Part of a small language model's weights: 23 layers.
Each number is 50 + 15 x the weight over its row's rms, rounded and kept within 0 to 99. Layers, rows and columns count from 0. The size before them is the row's rms in percent of the matrix's.

# o: layer 16 attention output (transposed), 64x64, rms 0.116, rows 12-32, columns 0-63
# v: layer 16 attention value, 64x64, rms 0.162, rows 13-32, columns 0-63
# q: layer 16 attention query, 64x64, rms 0.2, rows 32-63, columns 0-63
# k: layer 16 attention key, 64x64, rms 0.207, rows 32-63, columns 0-63
o12 089:41 55 46 65 25 47 74 47 67 67 53 45 30 47 44 49 44 61 61 42 48 35 44 68 49 42 21 69 45 28 70 43 51 53 44 57 47 24 58 34 62 47 49 77 67 79 30 48 59 57 88 38 45 54 33 17 54 34 58 36 82 47 46 70
v13 120:64 71 68 48 47 44 70 49 54 36 27 36 36 35 55 45 26 46 33 58 42 54 61 63 70 66 54 34 32 48 57 12 66 40 50 61 63 50 32 31 55 28 53 58 42 88 54 19 56 49 41 68 45 74 74 45 60 73 30 43 42 65 50 58
o13 117:40 29 73 76 49 54 58 40 24 53 63 65 18 60 48 69 65 68 66 25 44 56 32 30 41 46 52 51 57 44 62 62 59 44 31 57 67 38 66 36 46 61 54 64 69 19 61 60 25 46 60 15 51 43 28 72 62 26 46 52 55 61 43 47
v14 117:72 77 66 39 48 72 53 52 33 53 44 61 47 30 46 41 49 42 62 42 57 47 53 32 61 39 39 33 88 39 48 56 38 32 51 25 50 53 65 54 71 99 44 43 41 58 63 42 66 30 54 49 45 37 41 17 43 39 77 63 40 26 53 44
o14 115:69 60 43 47 59 31 49 54 54 32 41 60 67 47 54 51 30 80 53 63 55 61 25 60 34 52 59 72 42 69 40 71 46 56 61 88 47 71 35 58 40 29 47 50 44 25 46 42 52 20 44 66 31 32 51 67 42 36 25 82 48 63 30 39
v15 116:63 56 48 49 65 40 67 43 32 26 07 30 59 32 42 53 57 59 42 24 48 54 49 49 60 58 52 75 66 44 54 67 41 75 65 58 21 63 54 42 44 44 50 29 51 56 77 50 29 54 63 53 78 36 70 43 51 37 71 37 75 69 41 67
o15 132:53 57 45 58 37 62 39 69 52 41 71 66 51 55 78 67 62 59 46 74 42 40 33 70 50 65 46 17 44 50 29 34 10 75 54 58 55 61 51 60 53 27 42 56 68 56 58 59 67 46 42 22 25 55 35 50 63 20 49 46 41 49 69 26
v16 099:33 55 51 35 40 40 57 61 58 56 24 62 77 60 23 37 47 26 62 49 36 28 28 52 57 63 19 44 57 58 32 34 47 63 59 85 54 32 45 33 69 61 40 45 49 48 38 52 50 66 22 52 55 67 53 47 37 37 77 54 86 39 58 65
o16 102:85 55 54 47 54 30 62 67 32 40 47 54 66 48 55 55 26 43 68 33 58 40 45 80 39 75 65 53 70 65 48 56 53 79 50 17 23 41 54 57 46 41 70 43 63 28 47 49 73 70 36 52 34 56 29 32 56 38 24 66 48 42 37 45
v17 115:56 63 48 54 56 53 52 23 59 67 51 66 35 48 36 47 62 25 54 28 08 40 46 78 42 41 52 58 36 54 44 15 72 47 56 51 60 49 39 19 39 75 43 49 53 67 59 78 37 72 54 65 45 60 65 60 34 54 43 49 37 53 31 81
o17 112:51 32 67 56 63 54 72 46 25 46 35 76 73 50 58 74 41 51 45 35 60 64 58 47 66 42 56 33 65 58 55 57 48 59 33 43 71 53 59 25 47 39 49 29 27 49 24 52 51 29 48 47 80 25 34 40 48 43 61 23 73 44 66 83
v18 110:33 43 69 37 52 36 46 52 52 81 34 45 60 65 51 33 40 21 43 53 94 51 63 38 50 61 68 52 65 19 26 55 52 53 72 68 66 52 50 75 15 44 37 52 56 46 37 43 60 44 50 41 79 43 56 45 63 65 48 39 28 55 32 55
o18 106:45 67 26 59 39 61 56 56 54 46 24 68 39 70 36 31 82 54 57 63 07 40 59 72 67 26 25 52 56 75 58 47 37 61 45 41 60 41 40 63 27 60 58 37 28 58 68 56 45 53 51 55 63 42 32 64 74 54 22 54 44 61 48 39
v19 117:68 60 58 75 38 41 49 69 55 51 40 63 55 30 39 66 42 36 38 40 57 57 61 16 30 59 53 51 88 17 72 18 82 47 42 50 54 52 62 46 55 39 29 50 43 59 64 45 70 50 61 60 39 60 61 52 30 70 33 71 32 41 47 53
o19 113:29 26 34 40 83 51 49 43 48 49 56 75 52 57 39 57 46 72 58 23 57 43 53 64 61 37 62 63 59 65 68 64 58 46 43 64 42 24 31 51 77 66 63 54 30 31 39 47 44 10 35 69 43 46 25 70 64 57 48 46 31 68 33 52
v20 103:54 18 49 25 58 24 55 25 60 38 49 37 25 47 53 64 57 45 59 43 42 75 65 38 72 45 42 60 59 44 42 99 37 43 44 71 55 23 34 55 38 46 61 60 48 57 37 45 43 58 58 72 59 53 49 67 40 39 77 28 50 55 40 46
o20 108:67 63 35 52 25 36 23 43 48 55 59 44 77 51 66 49 71 64 33 53 53 34 36 54 55 35 59 47 50 57 35 60 23 56 64 47 69 83 75 47 40 51 62 18 60 60 63 52 12 55 71 36 35 64 48 28 48 38 57 39 58 35 69 39
v21 099:53 24 29 36 42 34 67 67 50 50 36 20 61 66 52 32 44 52 58 59 47 45 85 45 44 67 40 30 68 71 26 56 43 39 59 60 62 36 37 81 55 75 51 53 51 50 55 32 39 73 69 50 55 58 27 43 55 68 59 54 14 68 60 41
o21 107:50 41 46 59 43 71 39 50 46 61 55 57 52 61 64 48 38 57 53 53 23 38 26 48 83 21 57 61 72 26 62 68 62 73 58 58 47 68 31 60 21 55 73 43 52 51 51 25 48 61 43 71 30 37 62 31 59 47 29 73 59 30 23 39
v22 097:49 96 26 56 48 27 44 26 52 47 59 49 36 45 37 68 57 31 51 69 50 55 37 42 71 45 61 39 23 47 71 46 55 72 79 53 52 38 41 26 69 49 53 60 44 63 52 20 60 40 61 32 59 50 69 66 41 26 57 53 59 45 28 32
o22 111:29 44 56 46 29 33 66 44 41 57 46 56 38 34 63 31 73 43 45 54 49 68 17 65 41 72 74 57 53 68 43 50 47 30 04 34 30 54 59 48 83 47 42 48 65 35 53 64 59 80 31 81 62 52 59 58 45 48 44 44 49 51 53 52
v23 102:52 43 56 35 22 55 74 73 43 54 57 49 37 49 47 44 28 60 61 43 55 52 38 26 61 30 46 31 46 71 50 59 60 54 73 48 50 60 28 81 50 48 43 73 79 53 35 62 64 26 31 00 54 59 55 29 34 57 51 67 56 43 62 55
o23 091:58 55 46 73 37 37 67 58 56 36 68 51 17 55 67 51 40 31 54 65 43 61 48 63 55 63 58 84 25 51 70 47 60 48 46 04 52 46 66 54 50 44 45 69 69 41 37 21 69 47 38 82 52 36 48 35 49 46 52 50 28 58 24 59
v24 093:47 80 34 50 51 42 54 42 50 53 47 57 68 30 36 62 61 50 65 43 51 12 40 55 28 45 57 57 57 54 46 27 70 56 40 73 45 64 48 37 47 32 49 38 40 68 42 53 51 38 13 61 42 69 32 70 67 70 57 29 72 87 29 53
o24 096:35 53 64 45 77 44 56 29 40 53 52 75 50 68 60 47 44 37 66 41 56 30 60 52 39 85 54 40 67 64 50 48 16 54 52 20 46 46 55 51 51 29 43 69 45 54 38 78 56 85 34 65 64 52 54 28 24 38 40 43 19 49 62 59
v25 094:42 45 51 52 77 41 49 45 34 52 55 56 85 45 57 80 60 25 40 62 40 37 64 56 67 40 25 49 40 69 38 41 31 36 36 37 44 45 52 40 79 61 61 31 67 35 63 46 75 37 74 73 27 59 49 45 54 30 68 39 38 52 64 23
o25 081:57 63 59 33 62 30 50 27 43 83 56 45 84 55 20 40 28 65 53 54 67 41 43 41 19 57 56 34 54 43 49 51 67 60 52 41 47 50 31 50 59 24 46 37 42 61 29 74 38 73 80 65 25 58 47 51 31 48 75 57 48 43 53 62
v26 110:52 75 50 51 54 03 42 44 51 40 29 54 69 22 54 65 52 34 40 47 44 42 47 48 58 40 35 48 70 58 46 17 66 52 61 50 56 46 46 56 76 55 58 64 43 66 78 33 70 33 40 35 44 41 28 60 51 77 46 84 65 46 57 67
o26 115:50 29 47 41 55 66 71 35 34 43 54 59 35 57 66 51 42 76 52 49 51 27 64 43 52 85 61 55 59 58 73 62 49 67 23 56 33 49 51 57 43 29 62 50 54 47 62 42 39 54 29 77 31 58 45 78 55 11 31 60 14 57 45 47
v27 091:55 32 47 25 12 38 29 30 54 82 42 53 86 39 29 54 42 42 57 61 48 72 44 46 61 51 46 71 41 52 56 44 87 56 66 54 21 50 58 46 56 36 41 65 35 52 55 56 61 46 49 72 38 67 47 58 48 27 63 28 67 60 41 35
o27 090:37 64 49 59 43 36 57 51 63 50 64 43 68 31 58 64 73 53 34 53 72 19 39 60 19 46 60 28 61 34 20 21 38 79 50 25 58 37 51 59 60 60 69 27 64 40 40 66 72 59 49 73 52 44 45 44 36 45 78 62 51 48 53 36
v28 110:41 35 44 27 40 32 52 48 51 56 20 86 51 58 32 32 50 57 53 59 66 82 53 40 40 19 54 53 55 55 47 55 71 65 67 36 72 47 73 37 28 57 42 71 66 54 69 69 38 62 35 39 48 71 64 19 48 54 48 66 39 43 34 35
o28 115:63 70 57 66 38 56 42 75 51 46 29 72 34 54 55 48 61 51 53 33 41 48 56 49 62 48 45 51 59 54 52 47 05 77 11 46 59 25 79 54 57 43 35 25 46 45 39 34 62 40 66 74 40 61 23 71 34 56 45 62 62 58 34 51
v29 101:40 48 51 47 53 59 20 47 49 39 40 25 51 73 84 44 38 18 60 28 49 62 81 57 57 35 28 63 22 56 64 67 60 47 63 57 66 45 41 69 33 66 32 54 52 68 43 47 58 13 72 31 46 48 64 37 59 56 49 67 42 50 63 45
o29 105:53 60 63 68 30 49 75 39 72 43 71 28 53 45 35 36 38 70 65 55 13 41 55 16 78 58 47 46 35 48 67 57 36 23 49 48 57 59 53 55 67 37 49 38 79 19 72 52 52 45 37 40 45 39 62 44 53 35 61 54 76 44 46 62
v30 111:52 61 21 48 36 54 43 79 64 30 60 68 51 49 56 63 31 30 46 48 43 55 80 18 55 58 72 62 38 61 68 26 26 43 43 71 57 48 50 43 85 54 69 44 45 50 45 51 57 31 40 59 32 59 50 43 40 21 53 33 66 51 65 78
o30 110:63 40 43 44 50 22 39 35 65 27 65 28 60 37 36 48 70 42 40 46 53 31 60 54 30 57 77 46 55 55 57 82 67 41 52 32 25 48 42 43 52 46 63 70 79 28 03 66 62 44 45 43 56 72 60 57 64 39 63 56 48 69 50 47
v31 085:44 64 63 49 71 59 29 45 52 30 72 36 51 49 18 31 69 47 46 31 51 65 54 59 43 47 57 65 56 49 57 16 38 58 68 35 54 54 33 44 62 80 49 30 57 45 51 57 30 64 61 38 35 48 46 67 83 75 16 22 49 47 63 53
o31 081:47 26 52 64 36 61 28 46 74 47 58 71 66 50 44 59 55 46 54 50 15 50 77 46 58 56 34 29 57 58 48 56 48 70 52 70 62 19 45 41 33 42 71 95 49 58 64 45 37 27 54 20 62 37 43 47 74 47 60 47 34 39 36 48
q32 118:38 78 43 38 29 33 39 57 48 50 40 60 41 76 66 37 49 77 45 26 44 56 26 50 49 43 77 74 63 58 38 67 14 73 55 53 40 73 35 49 33 32 34 49 78 53 55 46 47 40 61 68 45 36 42 33 42 48 37 62 58 79 54 66
k32 121:43 69 41 53 45 66 82 39 41 46 29 49 45 40 56 61 52 46 71 35 47 53 52 49 79 63 70 74 54 65 35 62 22 65 53 64 47 49 81 66 39 42 38 30 75 53 31 50 50 37 28 52 19 36 44 42 34 59 28 77 68 46 66 39
q33 105:62 68 60 23 38 46 58 29 75 41 55 57 56 45 47 43 73 60 60 43 79 52 54 31 55 50 63 65 67 30 54 65 35 35 37 42 32 41 82 63 29 65 40 44 81 64 21 54 72 46 44 43 24 39 61 45 40 52 41 30 68 30 54 34
k33 099:58 42 39 41 83 56 90 47 60 44 50 53 50 37 42 65 52 19 52 38 71 41 48 36 36 35 55 52 39 66 77 21 44 60 64 49 54 65 57 36 35 61 34 15 56 77 45 68 30 53 35 37 58 61 50 60 45 59 54 74 37 59 24 56
q34 107:20 37 60 53 71 60 93 38 54 61 47 50 79 74 47 69 40 38 25 25 40 70 39 28 36 29 46 42 56 43 54 43 41 60 39 44 47 38 57 56 23 68 41 76 36 60 41 49 65 43 49 70 35 30 34 62 72 37 64 54 44 50 51 46
k34 120:30 58 60 37 63 65 52 39 28 52 34 68 41 40 71 49 57 30 36 40 43 83 44 44 38 48 34 82 49 47 28 49 62 84 40 38 39 36 33 74 62 66 50 71 28 45 45 71 35 64 28 56 71 37 46 46 37 42 50 70 51 75 41 45
q35 107:60 80 22 33 54 41 67 29 42 80 29 27 33 69 65 44 55 37 57 51 37 60 47 58 17 29 38 39 50 48 52 55 46 77 44 35 61 37 28 28 73 49 49 41 44 50 35 58 64 64 48 35 50 39 76 66 63 62 52 69 72 58 54 40
k35 106:67 55 49 70 30 74 79 39 70 50 25 42 56 68 25 49 50 50 50 50 58 72 63 45 38 52 72 45 17 41 48 47 50 45 56 44 39 28 25 34 55 42 47 55 61 55 20 63 65 52 55 50 35 21 67 45 57 78 64 44 75 31 70 41
q36 108:26 30 16 41 41 54 43 56 53 34 23 51 44 38 71 49 85 58 68 24 59 76 49 56 37 51 70 33 66 51 49 23 33 33 58 54 58 54 23 49 35 53 56 41 36 59 43 70 54 66 71 42 68 56 40 57 73 65 67 53 61 50 70 54
k36 105:36 29 30 64 47 69 53 52 33 50 27 37 29 36 54 55 70 55 75 32 53 70 50 55 81 49 63 48 46 35 21 46 46 67 48 39 58 52 17 44 31 59 57 44 45 50 36 38 59 53 45 25 70 64 63 82 85 58 65 53 63 50 69 48
q37 110:53 33 44 28 52 39 54 46 46 57 68 54 55 85 66 52 72 39 32 78 34 42 70 39 26 52 41 47 45 36 38 51 33 38 58 49 70 59 79 56 46 12 32 43 50 68 52 38 69 50 69 37 59 71 60 52 28 40 62 60 78 54 28 38
k37 100:49 66 75 37 45 88 67 34 46 45 37 40 36 78 50 27 60 54 62 35 68 39 52 71 55 50 32 45 53 63 68 50 73 42 55 24 54 49 54 46 31 26 25 33 64 83 57 42 38 75 50 54 35 39 26 72 48 50 56 29 48 48 52 43
q38 110:24 30 67 44 64 32 51 56 52 62 65 38 31 50 49 38 17 63 63 68 47 73 60 66 52 09 35 44 70 54 49 55 69 42 43 86 64 31 41 53 52 34 32 52 50 59 33 46 44 47 48 59 55 64 16 52 58 62 59 66 69 39 33 60
k38 112:48 61 32 51 56 63 21 51 22 50 88 39 30 48 51 28 42 47 40 56 37 84 82 49 69 30 37 55 62 77 39 62 74 38 39 59 64 23 58 56 59 49 42 37 52 38 39 65 58 49 61 67 53 59 29 44 49 58 50 26 61 41 38 38
q39 109:43 37 75 36 60 56 48 54 80 38 53 27 78 52 50 62 29 76 63 54 51 38 50 32 45 38 48 46 63 49 26 61 54 37 18 27 71 50 50 38 39 71 52 25 37 47 69 49 52 77 47 40 68 47 45 41 35 52 47 84 74 60 30 39
k39 109:53 66 73 36 53 69 52 69 25 37 36 26 98 48 26 47 55 58 74 58 52 53 42 49 79 36 54 36 42 54 59 56 48 36 49 35 38 41 51 43 61 55 60 31 44 34 41 57 49 58 53 46 83 45 24 63 55 62 42 61 61 77 22 36
q40 099:78 71 78 44 52 60 79 61 55 56 48 64 65 35 67 66 35 36 53 60 45 41 35 54 47 54 66 37 56 68 46 41 18 48 38 43 64 28 32 61 56 37 51 35 56 44 52 42 60 46 43 50 79 66 20 69 41 63 41 62 36 28 64 13
k40 099:86 71 56 84 29 52 49 68 53 51 59 65 53 08 27 58 48 54 57 41 17 25 65 57 53 57 38 27 35 59 58 26 55 57 17 26 56 38 50 51 37 44 55 46 58 55 56 59 48 54 41 67 60 64 51 55 31 59 65 58 45 56 65 39
q41 106:58 69 39 57 33 49 44 42 39 59 38 49 49 73 55 36 44 32 59 80 86 13 54 29 32 40 70 46 57 57 39 43 43 68 76 48 25 50 60 51 62 23 66 82 43 41 60 30 36 53 48 47 33 64 45 51 57 60 56 50 65 34 55 22
k41 112:71 57 30 55 43 30 42 27 39 36 46 39 49 58 27 58 43 59 39 51 76 17 41 45 23 30 33 73 60 53 55 44 54 48 61 58 18 62 56 53 32 39 49 70 55 62 60 44 44 65 81 78 51 48 34 63 54 53 52 59 76 36 81 38
q42 113:74 40 69 63 34 56 48 70 30 48 31 45 57 44 68 38 48 22 52 59 58 60 52 44 23 56 27 42 45 25 55 42 44 67 40 53 39 45 50 78 54 43 24 71 27 85 49 50 51 33 40 69 62 34 26 29 72 51 50 51 56 74 48 73
k42 111:46 50 38 72 74 33 35 66 47 48 36 46 39 37 73 09 48 46 82 46 71 65 50 69 34 48 29 41 48 58 48 49 44 70 47 48 30 33 72 39 46 49 38 94 58 66 40 51 38 61 36 65 43 34 37 49 66 47 34 35 57 71 51 61
q43 110:63 44 54 41 28 20 61 64 55 18 78 54 37 61 56 39 26 38 48 47 68 69 73 26 61 53 57 69 54 41 29 48 60 69 39 63 39 51 33 62 62 54 61 47 67 52 72 69 52 67 41 29 45 66 44 48 34 17 51 33 28 32 60 60
k43 116:55 43 50 35 78 40 51 34 56 49 44 33 76 44 40 62 45 64 49 39 40 39 81 46 52 09 36 37 57 44 43 44 60 54 61 74 55 54 43 53 73 75 71 56 68 55 82 58 60 61 29 34 43 66 14 64 61 37 38 47 34 32 51 62
q44 101:35 63 21 49 36 81 65 24 58 49 42 31 57 41 55 52 55 54 34 62 66 71 44 30 60 59 22 65 62 37 41 36 68 43 56 80 52 58 45 52 82 56 72 64 25 54 54 42 29 16 54 62 50 35 34 60 39 47 29 52 63 45 51 63
k44 109:32 32 21 44 67 64 83 53 53 53 47 33 40 57 34 44 50 68 20 57 65 60 43 56 62 48 31 64 40 63 59 51 47 42 45 73 34 63 66 30 42 31 80 90 25 50 52 44 57 41 52 63 44 56 58 57 34 44 51 62 38 50 14 40
q45 111:13 54 60 54 53 67 65 40 30 53 35 59 57 42 39 46 55 33 40 54 34 30 57 45 36 60 47 41 48 44 38 57 33 27 40 68 39 63 51 43 65 49 56 51 74 68 88 78 30 66 33 35 57 70 53 15 73 41 50 56 57 39 48 81
k45 108:48 67 21 45 47 50 62 52 37 55 49 53 58 43 54 46 64 34 39 31 64 41 62 68 57 68 38 45 65 23 43 56 49 35 67 46 23 80 58 54 75 59 51 57 26 54 79 33 35 45 24 43 67 54 53 28 87 48 31 33 58 22 59 43
q46 105:38 49 33 76 66 45 62 51 53 59 75 45 63 53 47 31 59 46 64 41 18 68 54 27 71 39 57 43 92 48 58 20 37 27 37 33 48 58 40 78 47 61 74 59 77 54 46 50 54 70 45 42 23 30 46 45 48 48 48 35 39 63 43 52
k46 113:55 20 45 51 39 29 71 47 30 71 48 41 60 43 73 38 58 63 51 05 50 55 60 68 44 39 50 57 72 48 77 47 38 62 48 74 71 67 16 70 64 43 57 43 68 31 42 36 57 51 57 44 50 33 59 61 27 63 53 44 45 35 29 57
q47 124:61 66 55 28 60 58 48 40 52 47 51 48 33 47 36 40 30 12 62 71 30 75 48 46 56 60 58 75 35 60 28 36 33 56 46 71 60 65 48 36 36 55 44 27 40 75 74 48 36 74 89 57 34 52 47 50 58 50 46 54 64 34 54 23
k47 118:47 62 62 56 53 70 84 32 27 38 52 72 35 55 33 40 60 52 51 64 47 64 64 29 56 56 49 45 33 36 51 44 42 58 27 47 41 65 67 34 60 71 72 44 45 52 51 34 21 44 99 32 49 53 38 54 57 60 47 41 33 38 63 30
q48 101:51 28 74 68 33 47 73 51 41 36 51 63 66 25 52 52 58 48 54 81 67 48 54 38 44 39 46 45 81 75 49 62 35 49 60 53 48 42 24 41 47 56 58 43 74 59 60 59 45 24 88 32 19 47 38 53 32 47 19 35 49 65 51 49
k48 101:64 37 38 69 23 53 68 28 30 46 54 70 57 39 72 45 52 43 72 64 42 38 43 77 57 24 32 42 67 80 44 47 55 59 49 56 39 35 57 66 69 63 47 48 48 85 50 45 63 16 52 36 64 59 54 61 24 31 45 68 40 44 34 58
q49 111:43 33 59 35 48 54 25 38 47 56 53 57 42 79 67 53 41 36 32 61 47 51 51 47 59 60 39 40 74 60 34 26 85 50 30 54 55 61 40 54 73 53 76 42 50 62 19 34 56 83 42 29 31 75 65 26 64 57 48 64 26 49 58 60
k49 111:41 17 23 36 52 41 53 52 43 55 36 48 32 52 51 77 33 65 46 62 47 35 64 49 50 53 61 37 41 28 79 46 74 45 44 54 48 38 47 68 69 38 35 49 40 60 47 43 77 77 58 53 49 39 20 62 99 74 60 43 44 55 37 49
q50 103:66 29 59 21 34 41 67 38 55 47 45 50 15 45 43 37 56 42 44 24 37 46 65 52 35 67 52 64 81 62 50 39 45 45 46 64 82 49 57 49 42 43 65 48 48 24 59 40 80 47 59 41 40 57 28 57 93 47 43 71 45 70 50 66
k50 105:70 45 48 37 68 42 55 31 48 60 24 84 46 46 59 39 46 50 43 54 53 46 58 53 59 80 57 50 57 67 22 45 83 46 50 60 43 27 44 30 45 29 54 39 62 15 44 36 50 26 49 28 34 56 46 74 78 45 48 73 47 70 68 46
q51 107:37 44 60 49 14 77 57 60 38 40 44 38 48 65 26 44 44 32 36 16 49 42 79 45 72 54 63 49 61 39 60 39 45 68 21 57 55 75 31 62 52 63 29 45 54 46 54 61 28 41 66 40 58 41 66 69 44 81 56 41 61 26 63 58
k51 098:56 49 58 66 62 58 56 57 74 40 37 57 30 51 47 42 60 48 39 31 44 42 72 40 74 11 71 46 33 46 52 62 47 68 41 43 57 60 34 57 70 50 54 50 08 75 64 19 24 38 35 53 21 33 47 58 68 49 53 63 71 56 45 39
q52 117:53 27 57 29 59 70 52 32 38 50 22 55 28 47 81 53 27 82 64 72 52 67 57 40 39 18 61 36 37 45 52 48 72 13 56 35 25 50 42 46 55 68 50 60 68 35 49 40 61 58 49 69 63 41 49 67 33 55 50 55 66 57 44 42
k52 117:71 52 53 43 33 56 19 39 41 65 55 29 42 49 55 59 46 37 86 62 54 84 71 37 55 64 66 61 33 54 49 19 57 17 56 47 37 64 49 48 49 37 35 44 44 56 61 42 70 61 55 64 63 38 52 44 29 31 58 79 55 38 18 40
q53 099:79 39 46 65 39 68 52 49 53 87 58 44 47 34 39 43 50 40 36 52 22 56 59 60 59 70 32 62 57 33 23 42 61 64 67 47 52 57 57 28 32 45 55 72 76 38 53 75 51 46 73 45 35 56 33 33 56 75 54 67 42 21 33 32
k53 098:53 59 38 62 44 66 73 73 65 87 56 40 43 63 78 36 09 53 40 34 39 34 61 49 42 53 66 22 63 34 41 52 48 65 56 52 29 45 61 42 61 46 75 60 71 48 22 37 46 37 67 47 46 47 26 64 47 57 49 61 35 50 56 21
q54 106:48 63 53 60 59 24 40 21 58 61 45 46 67 30 53 82 59 58 49 36 52 60 59 44 40 58 18 64 62 67 46 67 55 66 66 23 54 62 70 34 61 45 43 47 36 36 43 74 66 61 41 55 47 74 45 32 51 48 51 07 44 29 78 50
k54 104:28 49 51 62 74 49 74 56 65 58 77 21 80 49 54 83 35 62 47 35 49 40 48 42 25 59 48 37 36 67 62 55 40 60 72 42 28 24 34 40 62 42 40 53 35 26 46 64 41 49 46 47 43 76 55 54 46 58 56 55 43 26 71 78
q55 123:41 33 24 72 44 74 48 70 59 06 52 82 50 53 46 47 40 48 37 47 36 54 37 43 31 51 17 65 73 36 62 79 49 63 49 49 23 63 46 38 31 60 58 56 59 52 61 28 67 52 44 61 53 66 37 63 56 39 28 65 52 42 63 44
k55 128:16 38 44 53 57 67 21 62 28 43 45 85 73 54 51 56 49 45 61 40 37 51 44 37 52 60 47 65 56 44 76 58 61 66 61 37 17 57 46 42 46 52 56 72 59 43 57 42 77 36 41 41 77 49 37 85 34 37 19 50 55 56 47 32
q56 101:31 33 52 15 43 73 43 38 63 50 49 55 52 49 48 40 65 42 69 69 59 37 73 54 44 48 36 72 52 57 86 43 14 67 32 69 70 57 42 53 33 52 43 53 84 40 57 63 39 32 23 63 38 63 50 34 51 38 70 38 48 39 47 64
k56 107:61 42 35 40 65 61 41 56 58 68 61 63 50 58 49 41 67 32 48 50 56 28 62 50 70 39 34 48 55 38 69 60 32 59 57 54 48 56 42 53 37 66 52 44 58 48 46 55 04 23 30 74 39 45 32 66 71 68 53 67 50 06 45 85
q57 115:23 63 64 34 22 26 70 70 57 55 73 48 30 44 58 77 50 65 40 53 30 47 49 54 32 62 41 38 20 61 74 34 52 39 81 54 64 63 33 64 49 56 37 70 52 68 73 28 55 70 43 35 38 38 48 49 49 56 51 53 66 30 44 58
k57 107:57 25 69 34 54 56 31 57 45 64 59 65 59 56 39 69 54 77 45 29 66 57 63 55 66 70 26 48 44 66 46 45 57 59 70 50 36 76 55 55 64 52 53 31 47 66 38 52 26 54 18 35 42 61 34 30 16 42 60 23 62 60 60 22
q58 110:57 34 37 47 61 37 61 36 26 82 77 51 47 56 43 59 35 67 65 80 64 42 28 51 55 62 46 39 56 42 51 54 41 38 41 58 61 77 29 39 29 49 50 18 34 44 76 58 66 38 21 42 60 17 61 63 64 55 55 50 42 58 77 46
k58 105:71 56 26 68 62 49 36 22 44 75 49 42 45 58 39 54 61 79 46 39 64 58 31 34 62 50 40 52 36 18 57 64 41 37 44 45 63 53 32 50 49 73 44 39 54 57 77 92 42 28 50 49 42 33 74 36 48 37 65 27 39 71 47 43
q59 107:59 33 42 32 57 29 49 50 35 39 49 22 49 73 39 60 43 47 46 37 35 26 75 89 79 55 38 59 48 63 50 47 28 50 77 48 33 34 60 35 41 57 46 61 65 79 53 59 60 43 55 40 53 61 27 49 73 70 21 42 66 58 66 52
k59 110:38 49 71 66 39 54 64 41 42 65 49 49 50 48 65 57 47 55 56 77 35 60 79 37 20 59 27 60 61 46 38 73 45 51 43 47 26 57 40 55 40 25 52 20 76 40 58 43 54 14 45 40 42 79 37 47 76 49 42 57 57 83 57 62
q60 107:60 67 31 61 28 70 47 40 28 65 47 59 78 45 62 32 56 32 50 49 63 13 47 33 65 28 60 53 58 67 81 64 73 47 53 53 62 29 37 29 34 41 52 52 49 49 77 53 61 67 62 36 55 42 54 37 27 55 43 46 24 41 48 76
k60 108:59 48 38 65 34 42 53 53 52 74 42 44 63 29 39 60 24 58 37 56 82 26 48 47 49 40 54 37 64 46 43 65 64 58 26 44 57 34 54 37 43 53 81 36 45 88 57 26 66 52 39 58 53 36 70 50 24 53 30 69 64 35 49 84
q61 110:43 47 57 29 71 31 53 82 44 66 13 60 35 40 51 45 44 58 18 72 42 37 29 46 65 14 59 75 61 38 50 44 38 60 68 28 45 56 56 76 52 63 54 58 39 43 51 52 34 66 48 38 72 39 52 60 37 64 70 34 50 55 60 31
k61 116:74 77 69 50 42 24 65 78 27 77 41 52 27 63 55 61 61 39 55 66 36 46 57 21 38 39 32 76 59 60 59 35 24 40 56 42 58 52 52 82 30 60 52 65 24 55 50 51 67 66 49 42 49 38 55 64 48 38 52 48 60 40 69 37
q62 113:33 75 47 54 39 60 41 21 53 50 46 51 27 38 29 69 65 37 44 33 61 38 57 81 56 46 50 55 60 50 24 26 80 45 61 34 67 21 28 48 49 59 43 67 62 61 71 74 55 31 43 53 49 56 55 59 68 36 54 51 42 63 23 22
k62 114:49 27 56 79 50 54 45 54 76 57 31 38 33 49 35 67 65 39 37 39 58 43 68 58 52 50 64 06 41 52 38 43 47 56 71 68 56 45 37 73 35 21 69 62 46 38 45 74 45 26 78 69 76 49 43 43 50 49 22 57 50 43 51 50
q63 116:34 37 45 51 49 51 58 49 30 31 34 42 49 34 51 40 43 72 64 39 61 54 38 57 58 74 66 65 58 57 74 56 40 65 59 67 63 46 48 39 63 51 47 63 21 52 30 48 58 84 32 67 20 29 63 36 51 75 54 61 48 30 04 44
k63 108:38 29 53 75 51 48 35 58 36 48 65 54 62 84 37 41 20 48 79 56 51 27 55 43 70 61 57 84 57 46 42 35 60 44 67 54 59 55 54 45 47 57 69 40 40 42 10 51 48 68 52 55 33 34 67 23 66 65 41 55 40 47 23 43
v32 100:31 60 65 77 47 46 47 53 56 33 20 71 41 41 55 44 27 71 16 63 77 39 64 32 47 63 51 80 58 30 30 67 44 36 46 63 78 61 49 60 48 63 38 41 66 51 23 55 66 38 35 63 40 49 46 66 51 49 63 54 45 37 75 33
o32 097:64 56 45 42 56 43 62 47 30 78 82 83 43 38 67 61 62 11 29 46 57 39 35 60 31 28 57 22 57 50 31 41 46 48 57 35 50 52 48 49 49 47 64 37 38 61 47 62 27 74 81 42 63 57 68 39 36 58 59 55 48 54 32 72